From a checkpoint of a small transformer trained on Wikipedia.
Architecture: RMSNorm before each block, biases, tied embeddings, capped logits.
Each number is 128 + 32 x the weight over its row's rms, rounded and kept within 0 to 255. Layers, rows and columns count from 0. Numbers have three digits each. The size before them is the row's rms in percent of the matrix's.

# k: layer 7 attention key, 448x448, rms 0.0458, rows 412-447, columns 384-447
# q: layer 7 attention query, 448x448, rms 0.0485, rows 413-447, columns 384-447
# v: layer 7 attention value, 448x448, rms 0.0388, rows 384-447, columns 384-447
# o: layer 7 attention output (transposed), 448x448, rms 0.0401, rows 384-447, columns 384-447
# up: layer 7 MLP up, 1792x448, rms 0.0518, rows 0, columns 384-447
k412 093:216128135093146141128127099152158119109130124091203150154073133162084129125159115104080176165115104060134136103139129106084143088103091094114142124125144116105147102117165077106089139186137113
q413 099:104100116089103085167128145127078099147098094173140153105119128110109097086092124149122128221095147139053086112119195154139121124166124144101148110149079135117117154134110165142124133133133144
k413 107:098109139129098116157126149095076117206134107190112148094084112117073122092086147097058137174108137132102095177139188134158112127164157156187156101148079143155130152176151179124126121100132135
q414 095:070175143139119147120112124113124115086135154147143140124188145113107151114096135128123138134145088151172139173136121169106126124112198121087123111089195069176141153154136120149136128097164120
k414 094:088129143129082157153156098123160140101153145158065168095146151098101114088137114123147120101137128142163119199133163168131118135130227137098073150105156099178168173141113079186180165056184132
q415 093:147133161215100157084106194143164078115143201166081181137120127176112165135104099144125070160153110112187076103045118123135119106084085137207123118159122106134151189095094138131122068129138116
k415 091:136134199226115102089099192149131076079148154125121197164215104124141109153145121126106109181134155087176063083084128156127145089109144173153108113082134101141144144139066056132110091098108101
q416 085:173122137119097184132100121179108105171161091180133147102127107172144150145141106107126112170128138121125104098090196156125135106167098154121167136172108154132122152132055170132094108140114157
k416 083:157133151127107187103077133127125169148159136105139120124198106179122146211151144072105135225115159094134130075124156131147114122136057138169153139142136158128099141141089076158072098161116146
q417 100:114172149181140115111091073135118152139164209141117130126142185099135186135131148103125148068207128126138119170124171160067119115139142149158129139121128052179155095104134151155111174137128109
k417 098:131135116173121124101108096172091165079139152130118122183154167109107182164123181108157077073178101100155163147113131158093115149124083168089105196121169138157162162081152144132089184090090074
q418 096:075126118075121156144149066120146166129094101117173102118089118123145105106134129179106119142121136127117188129176161182139116192122139139104167129113125119135100093145134096103099147122109141
k418 095:088111080078171152161159126153139163132149124121063066074092143193127089073124126169147159134097167165139122155156152129115103188143138096156117131138115078167081123139127088121156124147142161
q419 101:086105147172097148107170137168122128082112132086112136102148092115128101143111128174118148141117129147113091150140086136113101161172188118057136096048153171133103088138087122104154088128183080
k419 105:085097148159119136117159142123187112120138128087103162115174111104105119149141128150155122125112154160124106159161117112174073169164117108097123089106121155147130132095064195112175115132199102
q420 096:162130087057145073173127043186161149076117022154101047142167148090115194107114107137123054100125151124129088121153176106126133139076117085107108131098133110149131131078139182138112142170137092
k420 098:077125095051149105105080105124146195141134065126118073118161114102071212136119122083092133080108164122144089066127139108148110144146078105110081173126149127130114136114113137117080153117129121
q421 093:185151085084111126128145147098157113122100135055137205162072158126115058093119115143133126173187100084143191157111083120091150093125141135152131171116103136062140101119120114177159138112051133
k421 091:186162098143122116076168132116065093150098122132137179131008113142154065104115138155119137099179134133137130187115121134113162099134129136130121156143136170152108160138123209138177121148077114
q422 085:165093143186124133138089109120131107119140107168156082100143131166146180165091149199121127126130127137118076103078183085113099120134057098148148147152138148119122154110121150114103120193148129
k422 080:100118136173149141123102131145153149102128128134107086179236119135117158173122150094089149129133106106091110100142113081128071139138084095159121112155110141121101144115099029148131104150140143
q423 102:115110193194157125159099126106144079131153078083116094138171146163141163177111107172099117123095138136115076085088153078120154122128134136133138111219112160176188093144163123148167110172160147
k423 100:100121175124100148182113115124103069111128102053083121159214138133189178099148097130146115131132071132095122112107137128070183104107183146099120080137121158120124129165187139151140116118164138
q424 090:138159148108097101042109158089103140118115096173160110125112076142106136049142122087146157073122114147186174160157123158132085173062113091182187073134123078171132160113144165136128154088132117
k424 093:124154107094123102121106151133133157096154126136156104127198090133092145136120146083091110169099081143148169153150106125177133131096125174172170098082151072155147093120146038138148142068129182
q425 090:173151147129115108134091120141095077175125174175122105166142074132150096119150133145124135120161087110162131146159127166063121145150088163135195104209088144163141184115084159209105120106095166
k425 093:136181155163134135094103131148100130175127192204113055132136089101157126138124186074046123134128079126149130162151125157155171083165117255121209155124122156171151107118083108129123111181061113
q426 080:152161149174149125083091187103125123173153151119138144113096105135125191173144110113148123139136158098141110160050172107124076121124111114153131119142071106111095173148150143135156127164158169
k426 081:191153169166072095111061118156104098096142114123177186122126096139133192149165082123160067121118135068104102115045122122097110149120149172133096115112123130093105124147202093144120104125117161
q427 090:033111103141153193116192086142070176184174165106131167114128077134158093136135183159139154050148176140104119142133117193112157155143161142133148156156169116171129072116149126138100162081088114
k427 091:072110139102145181143191048157148171133165158093095100086106118151140110132136186220169126101154152122139183164173152150068160130112131166108124156163155121131117113135181140136152155121121128
q428 102:096107145168134151153131139107149059136089216162114128148145184135153101193163150117151149135102109121108123141136122111139127110100144144107085152093152162112191180218083114075138113110132172
k428 106:113133159154180160157123184117168103105090183142129105160168198158155087197128105096170129179146137120112136135151121099124088091108157157117104149140119114092158113200071052085162119127136159
q429 094:113117127159125113074134087124147129097109117105184147111108138082146139094167117169111142123092135131118108143095113132117135095160117105057087093118156144117092198093109068089152128092184117
k429 092:122095105175149160113125154127200196091174142129168106125189138083154117119127122149158113220118117097092130116121094072104105135144127100096114119106122125115099130111124016148128140120191096
q430 093:123142133144137111130126187169116129113151044089078078126177103104162146095115097131098095091070111129146177122144164118156168127058127139136161115126100125157106097140182101120090109148095133
k430 100:121115077102155100130161120152113135171105086079076096088143074173129159086116109151156160126084136142132100105098167108145190108080119122163159107157114142150054137138183090175122127185107173
q431 107:112112115139147102107143117137127153138086102150110053148145151085155137069112157178135115128113067149121074187127064093065176123125116119093178083070138159139159176112140175121182142138183101
k431 109:124156106141146114134127147109192189156101104161119084141164123081119133126078158057100137102148064151074096154144092063140145121145123128072153130086159154160142148065125109089154152128204114
q432 096:090145151150095113098110114129125109103077189140155170107122173103128068152124156119128169178179106145113138170101112105088121173184219156075105112087114118159086122198148097109170130149180113
k432 092:139129120159116164088137112154088095072104156158107140082132158135147124153131158120158110157159153133112110135122157146138097207178163130093072138101150167134128170137119137175178133114180093
q433 093:178143164168158107088078156101137126131155134151074130150159107134102169125130112116162118098140124112197154112071152121126075114077126121175170124144092098127101190164079075115147062159133146
k433 094:165146176169181124093067172150095079080154173130133178146199102143125131167133093116148080095102143114114099107051117138129126160102136135170144118091126063095102150146078055130117105124117148
q434 095:118136180187114134075121121133195116102134141135155172195161122130142136153124149169132174092139092152130103102049101070076072048153119121168186112150198139072125168109138123107156065161129143
k434 090:142129193199129166149067121177189101067135167128135181201195130118164132197145139133116132153140106104129115069136140100083082089097162125107136134070185107094105196131099032135126088164124086
q435 087:137120096109085122099151146134141094095125075165093155166175119129118133126030104140124131112112069196116081101161087103136113159150120106086141123040196176109131173132098129098163050161150094
k435 091:099096158121076134132132148147191131092188095143107169174221116124154127148076090053090147169102123178102114080193117088160097105126203150102125098032174116123142122136073073108151068135125124
q436 093:141125103104133145149139107127095138126164052122144038102116089114193145115126078125126091105101197138157113134127108161133154139115072087129093156105187113135144147077115127168111128115136137
k436 096:109142168143120149111141123063175152160172072146180083124101130134158141144100095113114142098101120123133132105081078105130174112126105151134155126139100140142089062097167159099123145116159173
q437 090:147147101158161090183116141121162190142090082109091105146104113148176143130159180094093068134114142124156158120151119139124137129099168144137067114133075086126143132183178095110092172123118134
k437 085:176137068130130073112145114080088067165133083148104105083073120141130170067159145142137125107130145153121105128072085111131154117133147087114098117163098097090152090126197204126129153100136166
q438 095:117133136135142133132154118160159169164108160100091132136152157157125148158155165098140107117107127110141110140097121116116166087091158133120079145068189146133110147170163126096136136101140087
k438 101:156153147105165124149152135110212097152083171093189145129064188163069086198142106132153093130095131078103098140099165117063177097066101107103104151108136110147139109088134145088099177081166130
q439 099:139105154145166157132161113130138110094131135150073100092180099171101140079145134131068124103147143130171102099068147134167115126159166113147113120097151113100093123136077112105108091157172156
k439 104:148115176164133152097120174116128068120129105125160142090167145129114114078129117187094028112133151132110108089053126121152134112101155170154125085165111094012134106174074155120111140113181175
q440 096:124109134164181066168127131161114116132106167111091089151182161155128124126132169132033132122114115138141138138112163110121121203152186148095132113109074150146173081179178047102077073163131133
k440 097:091133081122143094138147152134137070172108146120068123059176141162088155086118141116165093147138109165106123114094169117129129183107154118111119057120073069125173091186142158109110090209185159
q441 099:153091103098149154139087078117094126092089157121163144086140179139164127126126124106106185103154173117105094150107107130103114177186135148048057191140136105106105111135119102152136195079149095
k441 100:141098151174100190108101107106118154121170140125135113112150176094140127131124115141127121180127110055132159130127135102107092161183118121090101165159093156128134117122126149147111177108170119
q442 103:099190128077145141146137082149136142168105114138122144113125152149065126060147116159164068133123116088172124116079161129100174088132120121125128134100131108128129193115115139164123123142108159
k442 112:135166135100117158155153117139133131157138140112163183082060160091148125140089126114111087146123123078147075106045140171131165086153077138128107151146178151120173166140161093157102181133120155
q443 098:149125143140207169105158159108037113133155110088137157123102077121172127106083131126155141119101189107114133183112087140080167114114104140072103124142108161173141141137113125175166152100159136
k443 101:160136175143133185079174131094107114152124131123131155183094128097141110129080114134176119110073124149086126189100064153077206097117122150106149167097114183139139147086156181124205163089107131
q444 091:187119147206147112090127173134152138169105149108151109148130086166078165128114139108117115167136125113148136093087137093119143097109106115165169083204067132161126145123139160113149117182146143
k444 089:176140136185146073104078158151095104122084144108158134146130105156089154135151141048091142129147125147124055090048119141123161113101116121159141118122144143110135133114133076128127083114091132
q445 097:198120106072116145134107071119160105091086073150125155163095126156147093092112128125152089175140114109172135082151093134154192074111109110140091160131155107099105126077090173185139148105107135
k445 097:183101153123126152119143156119098164124120075200135139165054103154137072108110145119056185148133124089147109052142070139172127081183118136173102131157130173151126102102127125136122140126138141
q446 097:216153162137130135145064188096131130102086151152146124182087096127176110142127124094170131232098140098125154129131130114080117087089096117170163137207060159137113151173104127143200119167096186
k446 101:202132136150141095138118140144072122121064148159089094209051105176162081152143128119129166111064165130122119145164120153123161062108081110180167150173095191121088163144094138105171106154057122
q447 103:148115130126147126100163150096130093157126157098178164090104118137134087069133131100150166084196139136106123149159070151149131089212119134137142127103161117118137094079099192152135161088131085
k447 113:162139147122128111092132137081123113131094139123179145162068138089131080125131137160099135085173094127099122134174097125098123112157116160116150183102170135119175189054116194127116148111115095
v384 105:119157121088130148138133096154153129071123088138095120135137025165102125067151147134138016147080140144116121148146057077112041158145108110115161101096144125135067120094107148151166130110138159
o384 102:135109149165163087100133126086127131173173137107126121145169239117144115181080123089102118117175124111122141102113219197142159079141124098137092117139097134145172083167147093150090074105137085
v385 102:163161133130186115115158168095160140156117125169080077145095127141184194086153118075157151127064108116146109126128126102115113121133139129139124120124149089181173139156134134190108102139103172
o385 100:110099127126110132148139118126071117103170150106159192079153117094089058150092197197124105142175156122120142144146137151185135120120098110116090125105133178114069104135178176031130172145176108
v386 107:082130115080056210093165166063102113147095084165132145164120127139114120160176109078150057121122094147085131165146110147155084149129125133141178159130135134173110093155125120086145101097091107
o386 098:155155091164187107135120076182157130148121152087132119104124113098113116109068130168097159094095135099133136074144189123088132163111136062144109089115076118139143143102101000157142107134195115
v387 094:083131102133152189101115145166131101070153141153115139057127140128115117125165085085115041117143153134107100076102100114131007161105131130066093164135068137154141148132123130049112108122145088
o387 092:157133131106154157130125127061188143169099143083131130147112089128129134118093130173105190182128102144158175150138160162098183100126148145171141099135170135149130094099120033156107143172123129
v388 106:088119153144130110169165098158104132111093149179151142155096183115160066179133155091147106118148142142149147072106118133138178129108118145142136131166068153128115134119184116107141149172098094
o388 108:161087100138100132047092169118156131126136106104142113141114132138112209106171081144117147128123115130137123163130142120104103131133129214117091137086160092165167123110057179123094148090103159
v389 112:149062122145100129091091130132168075121094165134106107068123113147045117186085060109145150124074111088141073134083099196129121096164128130172098189147164151117141125085180133123123125152131132
o389 102:125212118108150131124133121129098160105129114147128186163099128125215120077215191135146107186170118120124197137166137058111109150119112193098145060125092152154086144158127104166107152108148153
v390 103:132100111087095090157098111207155179166159074104113186174135137136110191147156083113136177147096163118113152090112094119174116135034159123137154094126125085133091171106131123081107171126133091
o390 101:092132123125145134106125113034115059119079148113201054129127115111143077100076153161097055132135122179132100176143099184098157162189177104113075138130099087169173060171088102210131093154121138
v391 099:126139140101102109125168127114133227108111104149129122095143155113174143100102064164141159173107126144125153162148139090154110115107118151112138164117163085118133115130157148110098110106093135
o391 092:185110173135120147167114129116116033148142141121119095112153113138120113163134189078125117075146176115092110112086148158118157170117097107163137104153080148151119116088128128126137109130125128
v392 100:147164130173086109112094115161068196163113176147190132081107085163113144132121144173133107126189087110150137112097178136151161095139126143148184126126147122142113115120130110158136120137162138
o392 097:123117118086198160142173139088148103097169093102051113162189134136121109143125129118123141125104153149120120125140071140109126113129106129123098134169143195129167123104139088138095176164084144
v393 110:134134145185085116102062141099098133135084081104165192155134136197137143125074095157153125085143163120127150145098151147136165130130139120122141153171109128143129118131045136136076184116139126
o393 104:121127080072175091134141097112099123116181158121122069200121126073136147173193151071151152093152100121133076110148088110107128082120108119103117117093165149061116137158163090140180070129160136
v394 097:059137119120128164101158112145072110145156108192111093123111103165174172152160131115062101127095077121159055094145122183164106145134110138103100131133162175109090141128059102095185071136160109
o394 094:169082088154146089124124106146154131141080155069177165118134124120071076116153163178149117134145160138101207194120149074090145109141129109158148075138083108155138111153172196180098152117104137
v395 097:100165145094062131124098160119144144207147103197160138100111120093113105116200177099129118131166068109124116109150191149131050169195102141158109141129143131159107145139093121154072087141105105
o395 096:179080088127148126105175132132125153092088158089097119156158090147121117164047100168088128108077153150103149167113110103116138139050151070168152063114130115112176101118148179108152167132128164
v396 097:090113147179185116145148062163095164166053143122160116096083124164108141106053130133171100123172182141073113100068154138111118128101132140067112121146100169143094146106132128125130075084148145
o396 094:139123091015087143123140152112171109098255146100109146160121114112120135152149146140111132158084060136185179098178124072124164108145154156155135178160186104137151148169131052192135188187106131
v397 100:115141132141143128106100091119146115142096051145152040132101076195130068128163128106102112086167140116131116116161112159137076126121130129125133166182128141080107113115148099122165085143113139
o397 096:148142155123122133133134131140121144097170183117099197127148135106147147144122108133093109176074115142131173119135147118135131109145156162136120093098113146201154136151095172165077134095148089
v398 101:150122124170107117155133168162138127159179168111143164140113138146144132160107190185120176100065185099177112092138121105161198109161099124191160100149126105110129161152137131130187070125084165
o398 105:098153109168126140098132119155064087102107093150136067085144128128131110115183120116109099140173096132094147165139124124092100117104102127073116125151131139181089125118121132148106148085137111
v399 102:156132151104134167141153130126158172154148169177073095145138101096154134095131172140104170145180055156083136094114170132113109129121139125100185080090198113156109152110116124078115142158102102
o399 094:098104076143100051102143123128094122140151096074160153129133147150105149120106124135166083104090193132137139156115118114141120137172143112143061164126065109103119105175099151133137109115144181
v400 099:144150104116064150111143108107100088131179056096100123091110120175108103144105086152101137142119106116164125152122142091159093094139124131152109113159179118056119104122115126091206067119161158
o400 095:130119200147199122184109154136145148127099161173142139159130144153165167133140182105115170114157159094100092130116109174075150139144121113115116129136069148141138149123148216156119179108133084
v401 103:174147121133124141144097159152100148172146098146081090192138056135099138099108144148120147137085146118149145165118094145112125084163130112162142084156159172153158149157080108138178123153123162
o401 095:070142114138131099155142120125096128080127127123138144070112153122155094129101159122144129169155135131088102131155116128145134159125141071123111146144177158111088112145154168107112162080162129
v402 093:099090143126150131103173190094090179137108134127058169136121187186121173125109143142131146123087174144107140144181134118151161142168123145107105188137107117097129078106117130159069145147044125
o402 093:193114073137100146144112088169117109149145121116179088131119069087125072173156098127150118083182088128120136133063159102107124161113136111148144082110119122118129160159090193098157059097169135
v403 100:116131131110074148121148145107235152163139119132155163108117123161099133091176124114105131091138155169155117196140090140185159167069120122132153095115124064095119136120110111068150173112131122
o403 100:172112171102183123133142137139052092128096137098103131154138123126133119136066122126043136105140127112131105086121177136076087128131160168131098129085078127109186079136094153154116078127168113
v404 100:166128148132110096110102119124162118090167155164092164140150129096144092109119116168150119141153138114146164133142090094086101135086127134104129145105080089142116152154170122072096191106143093
o404 096:101146122109146172143131100123088112131047102119108105090123159140111138120107149127121157152126127113114097122132093145162126144155147138126134146110196172107151098116074253147144118133171154
v405 098:049141106112106173160164122102210173114114103127123113077091117148111079084155166089158090129121067159133114105148125128159099174119108142127115104112111076127136081094135141084086128133148109
o405 090:194124172141154125100139152121081116143127171127126123127181113099127167176076101128086143129116167148091131123106178165114143124102154142148119131130102163180166141139103222155157147121094157
v406 097:114126111133193166143142145128154044119133115138175114103151146154203104129176154093137175085057149130161110139093138094127151113165143132161104078110152084151153073163153120145134153158107133
o406 087:150089151137069108119133157157110181175133170107105138115141098100080141150097103147146063135172109114093151114165134122122128118082102154114129142152079135126115155085108203111132105126117099
v407 105:136111120126135114202166111133106114114206064127083105105084091137105140178138102141157135116125155151126151098147097136070074128078142127064131154151171153074125182106155134093151162082127113
o407 106:142104140132111120076110137083183119092067167148120146139152183119137145125133149101096129151151113147143087181095194139151171150182150140201115128077058126152123083123111005162076102137140119
v408 097:112174088141158109174168125091179203142106158194059111129126105154168119062172124161083115161155160108128129118092117120186148116098139122170038152132122113073099133146111101102077095132075137
o408 097:110046142171100140085082143192060070094125083079165129127168124114120110156128149129164136098102122152112134140158117134059161114159124106134204102155130179174147109135112084170152083114149106
v409 101:116126146081112094183125117171110147141156070156118163173084166084104123150114174149121093153159140145120141116124125091148170171083130134089127127185115092149065154127114139067116097090185130
o409 102:118161131121141152065097131101166092138084149107160075107200155157141165131098060125134144062131146128151078133112143205139087119146137088117092147078140140117201088123113110184136213133091093
v410 102:123083150154146162107114114091123088160122098127143144189096102107108192127118099117132112119107166145077096154159090100155163135120122114092171169153133132147175113153168137121201106153150143
o410 097:145182105090110112139139117137163109112124163109105148101117167159103105129121137115131131142153089061166151105139184148129059114144100126156099090070131112092110167106117000104108159100150113
v411 099:181135130139158069103115161128117144122137217117163194072143113172136103129149117231127092079187228107099143139074135126113141082094137129072171095160149119094114130118108131175178115103126088
o411 092:040123121127086166135133093174112121110091061140093058137059117095143163126163122074132166154086060143158130151161104129137109160138149152152121180100160180145107129175131148098091114121147147
v412 101:148119147173121140086097102181179092121107111084170164129140086173132118185110133138099130114137077152158140124153073114135110138101155131132180126127123104084108172125135118181155106120119104
o412 100:161160138108140092162112100068086130126132120223089103112132159102158132108109107116114119154124174132093113118118112124106136162142112121096072104133182166176191099096126149102135164110159153
v413 102:153172140084199147100139132159117151105093135188144084127151165115243104108137128078134065154124156106137087170076102113121135153096158138154133153104146129130140136118151111148137125130094191
o413 099:102109113147062122160132112146127081162190132091131178100112128148093116121115137160149137134126101131124192073198168115167097116139102117108119117138111134132099087145176241109100108122191082
v414 103:079177131137063105152087123146047133143125161187131119111182124101131119158113135154142104141128153103137131162107168130138113115126129120169074159191139140139084133119166119200157099126104145
o414 100:160079123125164139092153100173191107125129079076120110124104132142159096124204131131159149117136089110101120101162076105129176103114121137088187129140133141115121144155112210121124117110130117
v415 101:114138105126136120127153072079112128079143168100131142124123138079181145091102210075124167162088163139100131114133110129111136131194141128139144141098162120037172111114137137108125122167096151
o415 100:154106135113127085131125172152122153172141073139109130119152096180061130122129061182133112104160120140114115143113181095155150133084116172141091051150086138153066191152137093135124113143139133
v416 096:096089127150136137158042101140151140120142066133156130177151076109176112157143208099145223100147131108160113065160172100103099091122129121151136173078099162114134176123098135173116133172097146
o416 097:179127147140114083095139118159098126115100142106099162137119161138125110108158047146145032195106140134096192177098051110094181116137152147130081102177150097113137110139143166132156130079150121
v417 105:163129143136215104166127138138122089125151148181098139093094092146155092172092119151136137102101150113141188101137125115102130104144116105148149146170111125107209130126140114114142157128121126
o417 104:068117111107042174103140133110110145129112123105169100125066158116090160131175107133149161181153118113140094176100119122098118143133136161137098137118205162148089123111140138118129202106162175
v418 105:135155124104129106130147083160156107119178144123096110121111175119111137178178155062107075146115139147155182084141078085177134183155130134128060127135068107149103091114131117129130097143147120
o418 102:126097154142127183155123188105172140129055102133126162135157089164144130098035100194096158088136145183116068131154178172077149095108138060107187132117170083126204130126120057146117160150116094
v419 100:067097117102068168139101151065102149137133114126141145197145153125152153128138168130152158105150108120121105140142121093191114152142135151201154124098124097166158128126079162048129165126105140
o419 097:187154153189181102142146075151140140156113121125113117114179095148093122141131105060111121116111167134117140106140089167068138088109136103080115145144115112109111124101136246155113118138127111
v420 107:153194145125141125062136113152076126168119149129078111063129119143087100133101060081122139128101068129248130149126129113084140153122140120094096145083163099135051134122141108139177157110155085
o420 096:115081134162139143176089115067142118073130121140168166154093132113142133116190204164151123137144158132023097147112087140170117112154076178123153113139097163117192093140129197130117074149096161
v421 103:047094125123177133141139124148089176138128101169094088105142154178108084159147150164089130133111142152112061096134064097151069148111118122127148155122130092091114112119165104103122117153105122
o421 099:228172147129080124124123158128132114113108135121174127098140087096145151101139103124144117127165132126121205151146173146112180125134123093120125110169120160208122104078101222185102145065130157
v422 114:197108138175204050092106117111188166079139167068115101103129127136119125165143141148140133134155082139139166083140085050087168130078139136092172104095125072060088135118175143138139108105104081
o422 112:094152129079025197193137127115086093134105079193097168123139122150168160143102078101115127107119161135131080146124114187194101150151125163103108181127137156146175150148096058105100138149103150
v423 098:131104109117111137128094133124237120092103109107121045155202084165094141136220146132125081125161073125123102109159149129125155111090103125120083127094135131101076154118119163089135107096164122
o423 094:089169197166147138133117156149058147140136144152137209096131131121137103077068121108101146154068183140159162139116086136147090121172165065134144126170094142164163121121103188129144179134108134
v424 099:120095116124151115133162089140127113138206142070074073127130111111122100172105114159129117079107065143088122116061184102071187104190131139071114069134152103125105129143116154085112134114163149
o424 091:124164125118084158101129193139131134130103146163161116101145140137125180090143151111149158163132185094161150151149111156144100152109106128144140173124113123119098133138138125148157138139091105
v425 094:140132136115157056134190159083101156124150130093218119142088153119113071112101095106134175104079175114133123122152122110091178102103130108112132108147093093158182133146147136125148157118107188
o425 094:120113184148131151141112124134143075095092131174027162103144175151149147154165150130137138136178104112144109118115118121134095152150133100101142168116171133073105141087150054105120139111145051
v426 095:136127112114044120143179137098132093148159082135158141100095078153088129191121079086118100121117097122104125158100134166104143109195111131131082080167087130105144129149060129103140132127124139
o426 094:114139137149190146120119156173151152092088164164118102146152159109154133080144178147083177087108138141124112093138137103105129137084121096110141150100149122082116123078176084131103118117141116
v427 104:109110122127120108127089116121148068196147104161140094118145129097127161110112137134125162080167112111179096149078196166141196109098118129194097106120137157171163143148075133141165101107149085
o427 106:157153134107126124155151131124092181111129179099152161114100122146136126134164164113132149145098170145129151104171059077120096111118090155125146123122105089118111135143165255117150222158116168
v428 104:110125129128148167088134103134146134125077205110080155125138116075105118066141155155109095146195148123133119155097120176112104144135121131129136099119126152170168135106121170052104157111149136
o428 101:148151146143148120155126141129136123109159083155123114082137094141134135129087092130116150155073148118115169117170123154135128135121138116168141174140156168135114126166145090144120128213166129
v429 099:145166130125158105097173075128115133140146117120135081104072145063104150110089125105119115137117134155129115123106197058098180224153137116126111168129154077109133179121214117103104083157159118
o429 094:084110163116119141164099175131130110135132137145099160097161108173101097150137151173144171164125115142125124119143081175175114092143139129117118107095135168132116114182097182123156212143121152
v430 101:138142156121154099200087174073138109140138200181145197184099116136107121140152164131139099123112186145112152133124134150071160181089150107123147129129117151138133095154158127080148181172131140
o430 094:086124111150109187061159056187111133105139105117095108103135154118119139103129087115154154138121049082111127103148116120188065119147126151136178140091159138101111174107102096143125063113183154
v431 099:136122111142185172112148150133141144113123130166085098108120126111112080061085109177098114084137115136152141162066119207086117133094123121144088110131092150166147140172077146100116144133163149
o431 099:062145142137086079147080105128095088126124117086174145156119142097150119171191154076132167180100109149145137119157110070122165065158148120109143153135155128097104109123159130158153094111140146
v432 099:112100136163087159140101120087171182172177134175108085175117115129140168192100183123128154116113139135110159093169094077184104146190144101111146105147147120124108112124124115157080098130102089
o432 100:140155079110138111101117145195094102100083112093145118093150101125098094092124084128070111151116128161108111138099123140063166162058132102145097116167143143137138126097091133127169129110119122
v433 097:141124120114100163143106120083131164127150059104108108131152164192128202120247138087134170071104100137212141129140085112185129147081159141131095148116165102107125159128112149143100104116100072
o433 097:156101139173161121152101139157121099101061166161120152132147054098110061137072100134068108157122160161058127165129120152072145139150158117137133098144068147166169107118102130112128120144153130
v434 104:137069088133202091121105175094164166078150166106137063125131133129082097121184144048135152127076099124112101118189143169128127129111114115149145100082098138151106111166124125186116096159110144
o434 100:080168153137063201147142088194098117158118097157142184069153098110171134118106139190120096134148122135145205154099140077168128113119145163111138157196137102139129159117149218096138117097115121
v435 097:151118103149099142098114142129122203064118110110170159105155117160088094111184157199109134115162131115149125123120165166124189081091149111123084137090135080070127168165121135087068126134099140
o435 093:120096155143147117159094136132099042156100155137095124186138111126158115148138083058154138113130123140129157123143091087071112135148127060130186092178099168118146103083083161166148105101120105
v436 094:162123145148149088131143112113161144152118128133138135172126173058150203140140081132121161137083147146104131107118140107155168141102128113137172131123114145123124162103210134087108143153093115
o436 095:053129147150097157150119136128064080080172142140109123045143129149099024126109185133145098151153093124153127095143117142121118148141116111115100146144158125168109163142082029101134133149131154
v437 107:161105102125158137111152152148204154084153095122126153133122087070094161042102080112106090161143120157090148138113156162074096152043122144141164119106129120127123079115086139108114175113111143
o437 108:064159196129107088151110108083095061166129138133135111166130163147162124166100121118102124117107155100148097092116136126150147126184153121169099145134093095103149145075158004144144047099139100
v438 097:092177138097129145170077121138115102179114076086164091131163106138168165090163170126113162118145160104113144097132158120099076134152124136144124111116090201183155165158094177181094130122095098
o438 095:151062119157143164129186113142155144104116205106105118113106147116099045165068128129171108114093100181131132173130124103118150117067133106169141114145186087141102109146158208110162146194164126
v439 109:155094153132153154091077139145137087132075217066159166093168146142182136139154059155098137120127137104134081125084111124139171129094145109148153135098159143126074165099122139154197135095135145
o439 106:134168136125135116168160082146109160107123104183097120095098090125116125116138229121127130168127128164114159179184088104109076122168126162087153137173172149121152114138143255119081146158112140
v440 098:165126105153142117137105129115189116125165178146103088136164102114198130095147117182144120105157152128130145096134120097090072126117127133120106098125143149130126127162128130166054139107078114
o440 096:098101117132113124102126131158064146120109102097101134112139134134079108138126148096095089146109091168161152123140141125160194121087135159146149167156106149142097123142143135073158078157136143
v441 099:120133102102120132161111121121095131196113135082167125107135133142083135149116165074094124148142065130095089088184158158147052084182135125140178159121084140147109138148096117122136172144153103
o441 100:148142106143142143119139130125152146101122155175132125126114105110134129094157078160137140135087167142111125170067096132087152135113116122155075059166152092164169088073120057172100061136115129
v442 103:164150122107164115111115141109117161180183187165145101126149068190175109200104107036146122165116077152149126115118193129107153129124132122115171113142151178149090055089060128126136107182137143
o442 100:093089104131064168129161107139085103058052111133130201107100174097082183093137142228171145096168178096117133155112077129145100148153122146144087136110107094078178150166190082146174151098167131
v443 098:130153159116149124134182135102135092139139122158103159154128124085118095143178112138148128111113143154153126166112132148146138176098121144157140118120093089114119163117152094176168162126101073
o443 098:170069121160106098130111117153154144109061128141136102095109156157138161130146173116097184164163110143124106147135164118087128149144131110143156178068185100133150108129100197079127082114106175
v444 100:138058109148156126098112107149036152119119137117211126117101140136107076157130090150145092122124133110128146151096118133151065166060123118086121149196079113183162182127123112117091133072163141
o444 097:135224121085142111159114132115184102109154125164049125101110115109160176091161150113102203167108110127140135090162092104120167065162128079117144147115218166107111094119159034136130187197130095
v445 095:126082125164145108131137123134151195127187059133183123110047146150128101151085132126143175125132203141108144042092102133135086168097110119080090125196122138128113119128079124136075118128137136
o445 092:127143108075118106124119128138095085099065156100087144184186153116141184107133142172082130096166104143182126191161136130103158133126167097139110172047143114089172107133138188128133146116134080
v446 102:154134142115113089184079133111124157080163132149117148166132204089154235159132159123115146128131117108151134125060128094190146127121131127147117145083114145108082102160156119127150141200095101
o446 098:089100129159065184082147128130159093177095135088174140155155084171136068107147089131170088108155109159121122136202128140120100123126086193118146074151099074122144148116101125113091080090131149
v447 102:091140159177132140105114097126132108133142159182113102119114137113082139138113098117121119145176140132138109134126122130071051103110127153090126160120179112102098092094171103130088139146126128
o447 099:181130111052117102122120147131135153092114105101113162149141119155146149076131135136140131143097120086132153090153103124154159190125155146160122127146064163118148152101110000143125094117133105
up0 089:121083092071150131142058153132089117192131099118113169178146124108145122104108116114092124149126050124149155181150127125128152144130238162101131172171128095118128136215097033141117106093060113